{"n_layer": 12, "d_mlp": 768, "activation": "squared_relu", "norm_eps": 1e-05, "attn_scale": 0.177, "bias": "none", "extras": ["some layers without attention", "local attention windows", "gated attention", "exclusive self-attention", "an embedding shortcut", "norms scaled by depth", "capped logits"], "beta1": 0.9, "schedule": "wsd", "decay_fraction": 0.647, "dataset": "wikipedia_en"}
Each number is 128 + 32 x the weight over its row's rms, rounded and kept within 0 to 255. Layers, rows and columns count from 0. The size above them is the row's rms in percent of the matrix's.

# layer 3 MLP up, 768x192, rms 0.106, rows 0-199, columns 160-191
size [101 101  98  91  99 104  98 111 109 107  92 101 103 114 108 105 107 105  97 107 105 106 100 118 106 101  94  98  99 108 111  98 103  97  93 110 102 100  95 101 100 103  96  98  96  83  99  97 108 109 104 101  94 105 102 107 104 105 115 100 101 100  88 105  96  92 103 101 110 104 106 110  94 108 102  97 106  98  98 104 104 104 111 101 102 103  94 105 103 102  99  96 116 104  99 112  81  96 104  96 101  98  99  93  35  92 109 104 107 112  98 104 100  94 107 109 105 107 103  92  86 104  98  99  97 102  94 103 103 103 105  99 104 105 106  96 100  97  90 100 100  91  91 103 106 103 101  96  97 110 108 100 103 102 102 111 104  90 108  93 105  98  96 100  99  96 101 101 115 105 101  84 109  91  96 105 101 114 100 109 105  91  95  82 106  27  91 108  97  90  98  97 101 111  88 108  84  95  94 107]
[[108 168 135  90  72 139 204 136 121 171  48 147  75  79 151 153  71 170 134 113  90  98 139 117  95  86  92 157 144 105 186  60]
 [111 104 108 118  99 156 101 139 125 110 108 143  75 144 124 161 165 185 140 109 135  28  99 104 171 169 101  80 140 167  93 134]
 [116  63 120 107 134 128 129  80  81 161 113 115 121 147 133 136  69 137 148 126 136 128 145 133 169 187  92  94  94 105 127 157]
 [106 159 114  89  94 123 123  92 118 172  93 126 155 194 165 156  97 164 151 134 132  77 110 144 159 138 147  73 159 144 130 123]
 [131 107  90 119 163 137 106 104 114 130 169 140 137 112 125 137  94 113  47 137 144 135 142 178 112  67 112 122 142 122 181 135]
 [146 111 106  95 178 129 122 125 144 146 113 135  49  51  86 120 126 152 142 123 194 105 149 172 136 103 134 106 123 166  82  72]
 [139 114 171  94 168 148 159 154 133  95 152  87 103  72 147 124 142 125 151 137 214 102  80  71 137 136 142  65 103 122 120 118]
 [167 130 107 114  97 140 171 135 153  86  88 118 149  70  95 101 130 153 159 151 115 111 115 167 146 102 116  33 115 114 143 144]
 [ 94 107  97  50  82 132  93 111 108  91  66 143 117 120 146 132 149 168  57 126 203 127 115 107 195 173 137 173 113 143 174 111]
 [121 176 132  45 101 162  77 120  83 149 131 179 127 101 124  91  85 105 141 110 133  96 212  86 133 132  90 129 193  95 176 122]
 [194  63 120 145 104 129 136  54 134  65 118 136 121 103 155 147 103  80  79 142 114 185 147 102 134 183 143 101 101  96 142  76]
 [201 106 137 123 102  56 164 123  82 140 135 141 141  93 111 114 107  34  99 160 108 110 150  89 156 102 127  92 130 122 134 129]
 [103 157 186  66  97 171 143  94 150 154 129 163 120 104 151  47 128 163 158 105 164 118 122 179 149 125 115 160 166  97 153  89]
 [145  95 118 102 127 152 131 156 100 106 100 133 136 111 144  92 124 139 104 134 176 124 134 112 142 149  90  89 135 104  82 111]
 [112 132 146 125 181 148 122  82  89 156 139 120 134 144 121 122 141 101  93  83 167  97 149 129 139 128 138 167 159 140 178  77]
 [106  90 129 104  50 141  77  90 123 122  98 161 103 106 148 151 136 118  79 119 148 122 119 144 153 134 178  90  95  95 150 138]
 [ 96 146 172 136  99  95 125 135 157 141 101 126  95 154 137 102 127 150 124 135 167  99 116  85 150 154 147  92 156 124 152 103]
 [209 113 149 153 111 110 100 129 137 172 114 159 109 147  81  44 156 214 119 138  87 133 126 159 146  85 131 126 209 119 170 134]
 [198 136 125 127 122 162  69 133  46 123 103 125 137 160 160 138 144  94 122  79 116 118 148 119 169 158 104 149 103 137 107  82]
 [131 114 116 143 135 120  84 100  89 132  86 129 163 130 117  98 114 184 147 159 134 130 129 104 131 153  63 124 148  85 173 120]
 [ 87 134 183 112 123 103 160  82 140  97 123 102 114 146 156 117 126 183 131 125 177 102 111 154 121 173  44 110 166 112  89 116]
 [138 127 159 141 145 111 111 103  68 145 124 150 134 136 165 128 117 131 138 139 115 108 129  92 178  82 136 171 117  92 198 121]
 [119 112 139 134 134 158  79 156 117 106 148 202 116  99  99 119  77 204  88 136 148 116 156 174 129  77 108 158 102  60 109 128]
 [119 171 114  86 119 147 160  97 135  90 141 211 133 127 128 185 156 106 105 154 165  83 152 161 110 116 126 171 161 100  46  88]
 [123  91 167 136 100 112 147 109 112 106 137 113 123 104 140 170 122 122 125 106 168  82 143 146 146 125  56  83 145 119 128 113]
 [189 111 169 141 108 143 115 150 126 124 134 169 108 105 128 162 145  93  92 103 129 104 150 116 159 152 128 117 150  93 131 172]
 [125 135 137  80 153  80 183 135 135 109 115 119 154 151 123 102 143 138 108  84 139 100 108 151 169 169 102 164  99 102 147 103]
 [115  72 212 162 143  74 158 159  54 131 174 121 165 120  99  53 171 111 131 155 132 153 179 157 187 117 129 181 131 132 163 125]
 [161 124 134 132 125 106 159 178 107 143 129  97 143 110 185  97 114 146 150 169 137 125 146 185 131 173 100  80 116 152 110  61]
 [131 128 103 124 123  60 135  79 102 124 135 129 166  90 138 139 177 124 127 138 136 144  80 160 143 176 139  87 137 140  86 130]
 [179 135 100 140 133 161 105 154 110  72 129 132  70 115 130 115 114 178 160 142 134 135 183 145 149 117 139  79 114 157  90 105]
 [131 120 115 174 118 147 122 105 123  60 138 142  80 115 132  38 149  96 129  86 132 150 101 120 113 132 129  68 185 207 121  76]
 [173 118 137 110  57 137 118  75 107 109 141 149 151 151 102  57 160 155 108 173  98  95 109 118 123 162 116 112 152  83 146  69]
 [124 114 119 104 111 168 133 104  90 140 139 111 114 180 121  48  86 134  80  78 172  79 101 167 140 137 145 156 130 113  91 137]
 [138 105 106 153  47 118 158 107 130  84 115 105 150 155 135 118 131 188 147 134 146 119 116 144 132 148 116 141 110 141 147 115]
 [118 140 170 122 164 121 129 100 146 102  84 107 165  94 148 140 145 179 149 132 107  49 108  72 183 194 143  75  88  71 118 165]
 [152 130 147 170 109 117 171 145  59 120 141 134 144 155 100 153  58  58 131 136 192 115 152 145 193  73 122 137 147 134 100 110]
 [119  88 141 109 121 155 139 112  84 176  79 131 143 134 133 101 146 138 133  85 117 163 100 145 176 166 119 112 123 138 173 149]
 [173  88 194 151 102 115 135 100  84 133  98 143  97 122 137  68  95 133 111 130 101 137 150 122 130 114 122  79 121  97 133  95]
 [ 99 149 124  96 169  59 163  76 121 187 104 111 150  94  68 145 118 134 106  86 149 111 135  70 134 141 108 167 202 120 187  94]
 [133 151 119  21 108  97 177 109 134 136 132 166  88 102 182 149 114 122  93 105 160  97 110 108 166 143 126  77  99 142 108 100]
 [128 116  92 117 135  98  99  63 147 161 125 149 174 112 122  71  56 159 147 148 193  93 161  97 165 187 124  95 169 133 119 103]
 [ 93  88 143 144 107  81 173 115 166  94  97 165 120 120 125 134 101 160 129  97 130 108 128  60 135 176 105  56 131 163 176 128]
 [138 122 133 143  74 143 167 107 136 110 126 184 111  94 138 161 120 137  76 134 146 141 141  81 118 112  78 156 200 136  77 176]
 [113 129 148  87  80 119  97 102 102 132 126 149 153  74 177 151 113 147 141  80  61 133 177 174 140 127  84 160 127 147 169 124]
 [109 133 137 110 110  92 104 147 121  81 132 124  78  13 146  56 131 148  84  88 156 186 177 160 136 141  88  97 117  96 104 145]
 [138 105 107 121 131 191 141 113 146 103 152 213 137 165 157 152 141 163 140 151 126 109 160 174 144 116  97 104 133  98 135  94]
 [117 124 225 173  84 116  78 129 116 146 105 144 104  40  99  70  79 139  89 146 111 129  50 137 191 105  67 178 112  84 152  90]
 [121 121 171 125  67  77 163 124 155 121 122 127 190 118 143 158 114 155 138 150 107 108 128 122 125 133 109 120 165  95 112 131]
 [185 110 185 139 138 124 173  60 113 116 144 172 113  81 117 125 110 132  92 179 127 112 163 126 111 156 145 123 158 128 140  62]
 [200 130 145 137 117 110 131 155  96 170 190 160  68 162  99  90 175 114 105  86 130 116 151 187 119  94 135  92 128  71  93 191]
 [129 137 185  85  70 122 135 114  74  74 145  63 144 112 126 156 123 169 129 159 120 142 134 129 190  92 147 171 137 131 195 102]
 [175 138 174 154 127 140 138 103 123 151  97 133 157  72 151 147  84 152  32  95 112 140 123 114 147 147  99 103 120 120 107 126]
 [145 142 125 128 107 103  98  97  97 137 104 173  92 157 109  82  55 109  84 153 106 115 151  70 102 133  88 114 140 111  89 154]
 [151 133 124 188 161 135 166 103  66 177  76 131 117 138 125  82 108 136 153 140 115  79 164 111 162 141  80 120 118  69 182 134]
 [145  90 150 170 160  90 154 129  45  80 138  83 107 139  96 184 144 144 122 115  65 144 126 145 137 101 121 128 154 102 147 122]
 [169  99 183  81 145 189 134 129 121  86 120 194  89  71 121 129 147 128  51 149 146 129 123  85 115 103 146 165 163  92 126 145]
 [141 150 181 131  45  82 110 104 104  56 126 121 159 115  44 128 124 211  88  85 137 114 150 109 155 132 104 119  92  72 206  85]
 [118  60 143  80 148  48 131 100  97  77 179  97 131 116 110 177 115 132  98  89  83 159  96 190 138 167  93 146 166 163 132 107]
 [154 123 114 136 156 122 119  96 131  81 151 156  95  90 135  79  75 147 108 146 107 133 110 145 153 148 136 125  89  60 161  48]
 [127 135 142  92 114 121 199 113 111 133 132 126 106 164 114 158  87 152 141 101  92 107 115 217 119 138  73 180  84 139  73 176]
 [141 134 140 135 118  75 172 120  71 133 106  71 110 101 121 110 120  85 112 131 144 145  94 175 146 120 142 144 116 120 165  83]
 [131  93 130  70  68 152 127  94 104 117 128 106 117 141  95 104  70 108 109 147 154 147 109 131 145 137 146 133 140 125 187 144]
 [122 124 188 100 103  80 138 126  98 157 158 195 111 158 101  74 138 130 127 113 107  65 200 122 166 111 150  82 114 102 101 160]
 [138 158 122 165 166 145 125 106  50 152 112 152 140  80 179 133 139 180 112 134 148 115 188  73 147 141 125 113 198  95 115 157]
 [154 143 184 120 139 104 137 127 136 113  71 109 122 131 131  99 128 182 164 117 122 197 112 151 124 119 126 134  99 131 185 176]
 [137 109 126  74 103 108  87  96  99 175 112 141 155 102  99  94 116 174 156 138  96 132  83 166 174 133  28 125  92 174 176  85]
 [173 175 124 106  99 143 164 132 106 149  92 207  85 117 129 119  92 128  60 108 148  91 191 118 158 106 116  80 121  59 116 173]
 [159 141 181 140 107  74  95  73 140  71 147 145 106 119 108 152 137 146  75  97 116 102 148 130 156  99 106 189 123  97 109  86]
 [142 165  94  60 126  66 138  83 133  95  82 122 106 142 138 106  74 140  81 139 110 138  68  89 133 204 127  46 132 131 136 129]
 [167 133 101 174 136 174 122 128  87  68 168 156  81 118  84 134 129 162 147  82 158 152  72 127 110  85  93 151 179 105 145  75]
 [135 152 143 146 116 144 109 145 124  95  97 142 137 163 101  92 117 110  71 117 107 143  85 100 129 142 165 182 117 130 157 150]
 [151 155 166 143 122  58 115 167 142 111 124 100 115 143 134 138 176  55 134 154 118 167 108 122 108 101  58 156 115  94 102 135]
 [174 104 186  89 146  96 159 133  80 138 138 138  71 141 109  92 169 159 137 128 156  87 136 137 143  95 143  96 148 168 124 174]
 [135 159 165  98 119  97 161 114 137 194 130 134 152 134 220 120  76 170 117 121 138 104 111 172 154 129  67 133 151 113 195 110]
 [125 118 117 178  39 107 164 123 126 118 149 124 138 130 150 112 105 115 117 102 221  62  90 203 112 123  46 124  86  77  94  84]
 [162 106 111 119 112 125 150 133 140 136  70  51  97 125 196 151 136 121  89 110 159 137 119 148 208 105 152 120 117 155 104  70]
 [167 137 101 128 163 101 153 119 150 180 123 178 110 124 124 104 155 195 137 126 197 105 137 110 160  95 137 114 165  93  98 139]
 [156 155 150 131 104  98 171  20  65 115 141  99 154 127 135 146  82 164  85 147 151 143  77 116 108  87 117  78 133  86 128  98]
 [130  65  74 114 123 100 114 119 133 117 143 147  63 136 129 112 113 101 105  91 200 163 190 150 163 125  79 137 115 135  71 138]
 [141  84 120 125 112 147 145  74 130 125  97 111 124 147 165 135  82 131  69 114 123  76 104 155  97 185 106 138 169 185  60 135]
 [170 111 162 173 118 111 137  39  72 111  94 129 115 152  90  84 122 113 119 106 134 119 152 161 171 137  80 129 147 136 134  98]
 [175 131 108  83 132  96  74 122  73 128 121 168 146 104 115 177 120 116 130 174  88 162 174 110 111  72 144  89 107 130 112 154]
 [125 134 119  79 107 128 128 134 111  95 109 152 121 150 138 163 158 176 107 122 140 142 155 136 100 104 108 149 180  77 181 127]
 [140 171 113 172  90 110 178  44 125 126 179 143 159 182 171 131 139 142 138  73 142 170  89 150 102 123 112 131 137 149 185 151]
 [181 139 145  69  69 131 145 129  71 106 116 147 149  94 120 108  94 139 140 145 148 138 187 138 144 123 112 149 138  76 187 135]
 [138  62 114 151 111 150 145 180 137 141  90 138 122 110 122  95 195 171 140 101 111 140 119 147 120 115 147 126 187 120 104 152]
 [ 89 164 187 173 157 103 168 112  87 114  65 153  72 127  94 139 126 139  65 118 123 148 127 134  94 126  96 155 152 123 155 134]
 [137  59 128 163 149  83 139 137  99 144 115 166 118 121 125 144 168 102 155 129 168  67 135 120 156 140 139 105 118 122  64 168]
 [158  98 219 153 148 143 160 155  84 123 131  96  98  88 144 126 143 162  82 134  89 113 150  97 159 123 106 158 140  71  99  77]
 [157  57 192 116 133  74 114 145  75 154 119 124 117 160 161 128  99 125 150 128 132 105 122 114 127 177 136 155  93  85 131 126]
 [143 142 185 102 118  83 125 119  81 124 129  90 137 149 141 121  61 174 106 140 108  41  68 150 159 155 134 127 142 112 109  92]
 [165 114 173 147 156 118 154 135 120  83 162 135 102 139  96  93 116 152  72  88 115 126 148  91 136 151 149 211 196 187 138 150]
 [158 142 122  66 158 140 135 126  93 114 122 153 113  79 119 113 131 171 143 128 128 132 146 132 133 151 117 146 115 107 160  83]
 [153  73 106 138  90 117 109 134  84 194 147 148  84 148 120 159 151 100 140 159 142 150 176 115 189  94 135 180  87  80 106 134]
 [123 117  98 121 147 143 178 110 132  99 115 129  88  32 101 136 155 181  78 143  48 143 147 112 130 125 105  99 136 131 128 145]
 [ 97 155 117  85  65  94  85 163  86 127 133 122 138  82 161  99 113 151 138  22 153 156 166 181 158  71 110 100 162 109 168 193]
 [102 134 157 114 123 166 148  75 125  84 112 194 115 138 138 114 147 105  96 147 178 125  89 159 118 153 106  72 208 131  88 138]
 [116  81 127 143  94 106 145 140  87  68 193 177  79 168 113 155 151 118  68 143 178 113 146  69 137 119  74 130 149 139 124 143]
 [138 163 119  56 116 125 161 112 116 128 141 132  74  96 204 164 169 140  89 156 118 130  84 136 163 160 141  96 127 162 106 157]
 [158  59 215 155 124  84 145  42 163 148 110 136 156 113 110 113 140 131 122 146 143 115 121 109 113 148 123 128 156  74 106 156]
 [119  96 160 115 170 150 166 136 108 166 141 124 165 148 122 121  89 168 101  75  88 119 187 148 118 175 101 176 112  80 118 114]
 [119  55 126  96 165  98 158  88 134 134 103 141  94 139 110 115 127 205 149 138 135 105 120 189 168 156  70 148 142 103  58 146]
 [119 147 143 146 129 147 149 129 122 104 158 172 120 171 130  94 110 183 128 108 159 141 110 161 159 139 114 133 161 120 149 130]
 [162  82 136 141 122 107 121  75 102 123 145 132 107 106 157 119 125 152 103 102 142 133 168 171 157 105  96 131 192  92 132 133]
 [152 128  66 111 111 121  99  98 118 144 139 117 120 170 134 111 146  93 137 125 152 131  98 141 207 181  88 156 140 139 152 143]
 [146 114 163 128  88 128  75 104 104 156 150 132  95 143  91 127 118 108 125 121 109 125 119 182 192 105 150 127 107  60  74 135]
 [164  93 155  95 160 179 117  91 128 161 180 120 160 121 193 135 155 180 136 127 174  81 120 132 185 161 128  79 182 135 105 113]
 [164 136 107 117 123  96 110 100  94 194  87  92  81 157 184 117 137 126 168 155 167 153 180 121 186 160 124 113 120 156 123  80]
 [184  98 178 127 168 117 148  63 156  93 131 162 109 135 136 160 148 135 146  84 181 136  78 119 150  94 153  80 111 142 117 100]
 [152  74 117  85 134 118 149  86 111 132 164 101 106 161  49 139 128 159 109 115 112 171 140 106 170 134 113 189 126 119 129 140]
 [186 140 171 145  85 125 154 100 127 134 110 255 109 140 110  84 170  53 137 129 140 102 106 161 158  97  93 109 104 144 139 119]
 [103  86 109 154  62 125 129 131 118  77 144 148 145 152 125 147  97 128  87  83 101 117 134 107 146 123 118 158 110  43 166 134]
 [192  94 141 156 175 102  57 136 138  79 140  88  84 107 115  89 157 116 125 101 118 174 130 163 159 154 120 121 130 114 130 173]
 [156 109 114 158  89 191 147 139 134 140 116 171 143 107  94  70 125 179 115 160 182 109 163 169 130 158  67 163 100 143 204  74]
 [125  46 140 105 133 114 127 161 144 137 124 166 164 134 170 179 108 134 101 167  71 143 115 105 114 108  74  75 161 140 139 130]
 [152 161 234 107 135 144 209 114 104  85 146 118 124 201 183  54 126 106 156  91 151  81 166 175 181  75 161 118 127 116 103  92]
 [132 157 103  84 148 137 200  55 131  72 165 126 106 165 151 176 107 127 104 143 156 101  90 163 105 103 153 170  91  88  76  93]
 [192 148 117 111 140 150  50 107 114 132 146 179  82  55  82 152 129 152 114 120 125 109 171 145 125 152 134 120 105 147 127 161]
 [165  77 149  94 147  60 135  51  96 143  93 160 151 130 171  98 106 144 127 125 133 117 140 170 159 167 103 153 126 100 100 112]
 [113  84 159 151 128 118 122 129 103 153 154 151  72 191 121 105 119 152 164 134 167  51 128 131 121 117 109 157 178 126 120 149]
 [163 115 160 106  98 151 188 120  71 109 142 125  95 114 155 154 134 117  83 100 111 135 109 162 140 135  70 134 152  83 163  88]
 [143 160 115 138 156 178  98 144 160 104 154 169  99  83  93  95 126 142 140 110 164 125 145 132 160 129 103 147 126 113 120 170]
 [134  70 111  71  97 151 119  42 144 113  78 190 102 104 124  50  99 204 153 160 100 123 119  97 133 161 106 135 151  49 139  87]
 [131  87 118  90 150 121 139 112  56 147 119 119 188 156 150 151 110 167 136  91 158  98 147 127 180 167 107 140 138 153 156  99]
 [196 133 145 118 181 100 119 116  49 103 104 194  95 121 125 195 132  94 136 133 154 179 107 148 143  93 137 135 101 158 121 148]
 [100 141  96 182  94 134 135  13 105 105 140 202 177 113 163 140  79 113  94 143 101 124  78 121 131 131  86  94 142 138 169 104]
 [145 121 162 140 112 142 133 130 126  96 139 210 145  97 175  65 108 181 152 109 177 109 131 181 127 113  87 167 115 139 165 131]
 [208 125 190 127 154 112 163 171 140 123 168 172  57 177 138  79 136 144  72 150 161 140 126 163 113 111 169 134 142 152 182  77]
 [149 122 150 124 114 145 101  86 128 125  94 150 136 126 103 120  97 120  55 123 182  95  80 145 129 115 118  89 149 130 105 115]
 [158 125 190 131 113  76 132 115 133 139 114  89 135 144 159  81 122 134 159  77 111  90 174 182 150 140 144  83 180 111  97  91]
 [255 102 160 161 109  98  77 122 136 126  87 180 128 139 171  82 146 126 113 135 130 104 126  97 152 133 138 150 118  65  55 167]
 [153 110 122 122 154 100 175 131 145 117 156 144 107 104 157  56 113 156 134 133 168  95 128 118 137 166 134 156 132 164 106 110]
 [ 99 101 115 178 150 172 173 110 126 146 128 114 130 125 139 144  87 137 113 128 197 149 100 182 112 207 106 108 173 123 146 104]
 [201 155 128  83 157 153 125 100 136 143 150 153  79 115 140  69 125 158  84 134 136 100  95 126 118 195 127 103 111 143 118 139]
 [101 147 168  85 135 181  56 112 124 119 138 172 107 111 105 105 117 187 116  44 115 135 114 190 147 127  96 160 163 101 187 122]
 [126  91 149  95 120 118 128  89 104  91 110 124 144 126 205 132  91 142 100 145 176  82  95 174 152 123  99 151 132 112 148 113]
 [200 109 174  97 148 144  92 148  63 144 132 158 112 196 102 145 128 139 151 106 107  78 169 125 158  90 155 149 143 135  53 122]
 [140 133 153 137 162 146 107  68  89 207 167  76 119 157 116 116  82 126  77 157 114 144 177 181 123 120 152 130 122 125  92 124]
 [154 103 135 141 103 145 135 164 145 158  99 129  96 136 125  58 158 100 106 107 135 104  90 157 126 123 144 102  92 114 194 133]
 [ 95  62 194 156 117  65 156  68  63 153  78 124 123  78  98  81 128 102 123 117 133 122 133  82 127 158 131  97 169 112 135 104]
 [121  57  72 132 167 145 108  93 114  70 159 182 100  34 159  77 117 144 112 116 125  83 133 154 144 171 107 117  99 112 117  71]
 [193 138 193  70 121 146 160 127 109 158 145 152 110 148 124 114  97 163 156 113 111 179 183 156 132 116 137 181 128 160 144  95]
 [128  57 194 177  85 147 119  86  31 113 125 179 112 117  76 136 111  70  42 150 126 122 148 160 103 140  97 114 188 179 111 114]
 [165  98 188 114 144 172 137 139 107 180 128 187 127  52 130 132 136 118  76 105 128 146 147 149 151 140 136  74 130  72 120 115]
 [101 118 133 137 112 138 103 174 113 128 147 142  56 175 134  66 128 123 109 161 146 120 167 111 142  98 140 142  95  57 110 130]
 [124 105 164  97  92  83 112 133 148 177  83 130  88 123 117  64  56 118 161 145 130  79 196 130 193  72  91 159  75  74 161  82]
 [174 121 110 101 100 106 170 108 152  88 174 120 145 137 140 120 119 107 111 190 116 193 121  65 121 152  88  46 113 103 130 165]
 [129 118  93 135  97  86 134  86  42 163 119 177 159  92 165 130  58 142 164 123 133  75 114 189 137 182  96  72 219 139 111 140]
 [138  65 127 144  89 122 183  91  98  62 132 133 152  65 187 121  73 133 135 118 138 168  78  93 128 125  31 138 119 107 129  80]
 [125  60 187 129 140  81 115 152 100 135 149 192 110 152  95  72 121 170 109 100 132 107 129 117 152 155  57 123 140 141 105 107]
 [148 124 150 132 156 104 135 125 133 132 106 130 105 122 141 116 106 203 154 126 168  99 107 161 113 127 139 108 175 162  93  39]
 [141 106 130 108 115  78 161 154  60 137  56 109  59  76 160 132 128 169 102 165 178 157 148 157 199 166 105 130 123 117 130  73]
 [112 100 108  94 140  84 182 184  87 135 130 133  94 141 102 117 141 135 127 151 183 125 163 114  95  97 121 140 103 127 131 162]
 [123  96 159 110  61  74 124 151  88 117  83 163  91  89 172 138 146 108 125 111 140 162 133 132 125  70  73  81 133 117 109 155]
 [120 138 170  92 116 159 150 105  83  97 140 126  81  65 201 137 139 169  97 126 152  92 122 170 131 163 121  76 127  95 141 100]
 [156  60 126 114 160 135  77  74 131 133 110 211 141 157 138 120  82 180 158 150  85 114 161 121 156 131  59 122  93 133 140 190]
 [170 165 163 142 121 113  98 128  96 117 115 153  78 111 157 139 175 127 103  46 142 163 139 129 134 140 174 125 223 115 142 185]
 [144  96 141 138  95 139  95 132 127 110 135 154 112 100 155 160 158 146  97  66 131 174  96 149 139  98 107 152 161  78 194 118]
 [120 170 180 109  77  58 159 132  67 121 159 130 200 150 119 126 112 182 124  93 131 134 177 129 122  91 166 146 121  17 169 149]
 [145 122 119  87 144 130  57 109  57 156  73 124 120 108 174 132  88 177 101 147 117 127 146 131 175 212 125 159 116  72 160 140]
 [169 133 112  64 106  85 131 109 135 166 151 141 116 137 146 150 116 148 121 138 144 108 183  94 168 114 124 115 113 128 107 104]
 [109 120 137 121 117  90 132 164 150  82  81 111  85 152 199 115 200 175  64  94 103 141 100 121 190  63 125 167 157 163 167 140]
 [172 149 164 108 108  88 136 156 127  92 136  98 120  95 140  98 143 143 150  86 131 130  79 167 185 122  78 135 158 194 156 174]
 [ 89  51 180  98  75 103 134 119 125 127 148 183  83 112 163 136 164 100 161  77 117  81 133  98 101 144  70  98 197 128 133 136]
 [148 137 166 147  89 136 125 126 131 115  92 117 119 165 139  64 182 139 136 107 101 130 106 104 188 180 105 149 104 152  92 106]
 [144 130 115 142 138 141 124 137 153 124  71 162  99 105 203 114 147 133  92  93 138  97 114 190 137  74 134 120  91  78 100 114]
 [175 178 144 123 204  77 106 160 112  96 145 137 167 139 173 118 171 121 104 109  78 184 160 151 136 116 169 114  89 139 171 125]
 [204 132 144  84 133  83 144 104 117 167 179 137 135 135  94  66  77  78  88 136 148 115 126 146 101 118 112 148 160 153 101 135]
 [109 106 134 100 126 151  92  92  76 117 194 126 119 148 180 172  70 149 107 144 118 164  83 179 145 174 144 104 159 109  93 137]
 [105  68 151 163  98  72 103 163 171 100 131 175 152 134  79  93 164 118 182  86 106 121 114 140 143 114  68 156 150 110 135 117]
 [192 101 133 108  59 168  96 135 142 127  95 116  65 168 195  82 172 127 118 107 158 157  79 140 130 171 102  90 130  85 164 168]
 [149  98 135 156 103  86 127 137 105 144 125 110 116 148 146 149  97  42  98 110 109 136  96 149 133  81  54 183 135 162 134 154]
 [148  72 110 133  60 131 118  98  90 112 144 127  53 103 184 141 147 130 105 136 112 156 124  82 126 121  97 137 116 111 139  92]
 [123 118 134 134 108 136 127 102 150 113  69 101 167 146 196 129 165 192 134 136  95 115  79 153 214 123 105 113  72 114 102 114]
 [125 121 150  93 112 140 124 128 158  39  92 188 166 135 113 149 136 143  59  25 151 152 167 216 147 133 146 143 107  50 146  94]
 [200 127 141  88 119 115 156  99  87 122 125 160 155 196 126 119 116 100  68 133 138 132 107 153 155 144  89 138 165 162 150 121]
 [227 100 139 176 133 146 134 142 140 114  36 181 123 102 135  73 127 127 109  94 195 175 126 113 170  96 141 149 121 155  62 155]
 [128  96  97 158 142  83 148 158 156 183 187  97  70 113 112 142 105 162 131 161 146 100  78 120 143  92  73 105 142  76 131 127]
 [138 152 101  87 136 147 142  89 108  91 143 184 145 126  91  84  86 143 129 151 202 105  98 168  98 142  78 124 140 152 141 105]
 [106  76 157 117  90 143 118 148 112 130 105 115  67 156 115 106 103 118 142 164 149 108 137 105 150 124 142  95 132 148 137 170]
 [115 130 164  69 147  96 137 108 111 108 127 135 166 101 118 107 116 116 125  66  81 127 123 130 124 150  58 170 126  92 200 117]
 [213 185 114 140 108 110 109 119 130 108 133 117 174 153 117  70  99 139  88  48 139  76 113 178 153  75 114 156 115  58 116 101]
 [145 117 200 158 132 137 148  59  72 142 171  91 195 101 146 147 152 169 115 101 110 115 180 165 161 114  73 187 193  80 120 118]
 [196 105 199  63 149 149 134  86 100 117  88 109 142 125 124 149 153 126  73 173 105 147 151  96 133 155 122 136 153 149 164  99]
 [165 107 146  93 140 139 127 100 120 146  87 128 158 121 141 110 135 150 127  72 122 148 160 177 118 150 118  86 159 136 159 123]
 [150 125 153 123 142 107 179  88 114 105 144 141 136 119  95 143  73 120 125 128 139 110 144  99 188 111 161  65 181  96 116 136]
 [ 89  61  98  55 120 120 132  57 109 109 157 189  64 121 124 143 100 152  14 131 129 165 142 119 163 146 119 118 121  82 170 104]
 [124 136 216  76 156  99 179  42  98 113 181 112 121 185 118 163  48 116 118 159  68  60  88 100 135  98 120 189  90  96 136 153]
 [116 142 106 104  84 102 169  85 109 129 161 140 148  89 150 165 156 110  76  91 161 165 122 186 132  47  64 101 142 114 188 114]
 [ 99 108 137 158 109 122  83 124 158 139 149 161  80 120 114 110  67 137 155 101 131  92 102 117  90 132 129 142  99 140 178 133]
 [160 116 173  83  73 135 136 102  85 127  60 142 127 182 127 111 127 209  79 140 162 149 136 137  79 151  97 163 121  47 107 113]
 [185 111 112 151 152  39  49 161 152 122 106 159 111 161 166  70 171 118 129 139 156 134 148 100 110 104 125  82 124 176 115 162]
 [132 140 136 159  74 212  81  83 103 123 141  98 134  95 162 129 119 124  89 169 170  93 162 130 111 164  77  85  84 121 146  91]
 [156 101 128 143  90 122 106 175 106 112  90 124 146 148 151 150 113  80 110 125 146 113 109  91 124 103 108 164 120 114 119 139]
 [ 90 114 161 143  97  89  97 150 109 159 141 116  85 145 164 158 106  89 126 143 130 145 144 165 130 108 135 160  95 107 166  99]
 [178  98 141 124 132 120 114 110  79 118 161  85 140 111 130 138  97 125 145 128 128 107 106 118 201 164 162 125 110 120 174 154]
 [152 137 182 176 155 130 130  67 138 129 144 170  85 159 198  91  71 169  87 121 192 115 103 115 136  97  94 106 148  96 130 132]
 [164 164  88 157 138 145 123 129 138  74 126 134 128 166 203 141 125 140 123  91 137 140 146 131 149  97 132 179 118 136 148 173]
 [125 124 135  89 154 174 142 106 160  90 147 124  94  81  82 172 107 166  69 146 121  99 116 174 153 184 150  74 126 149 164 113]]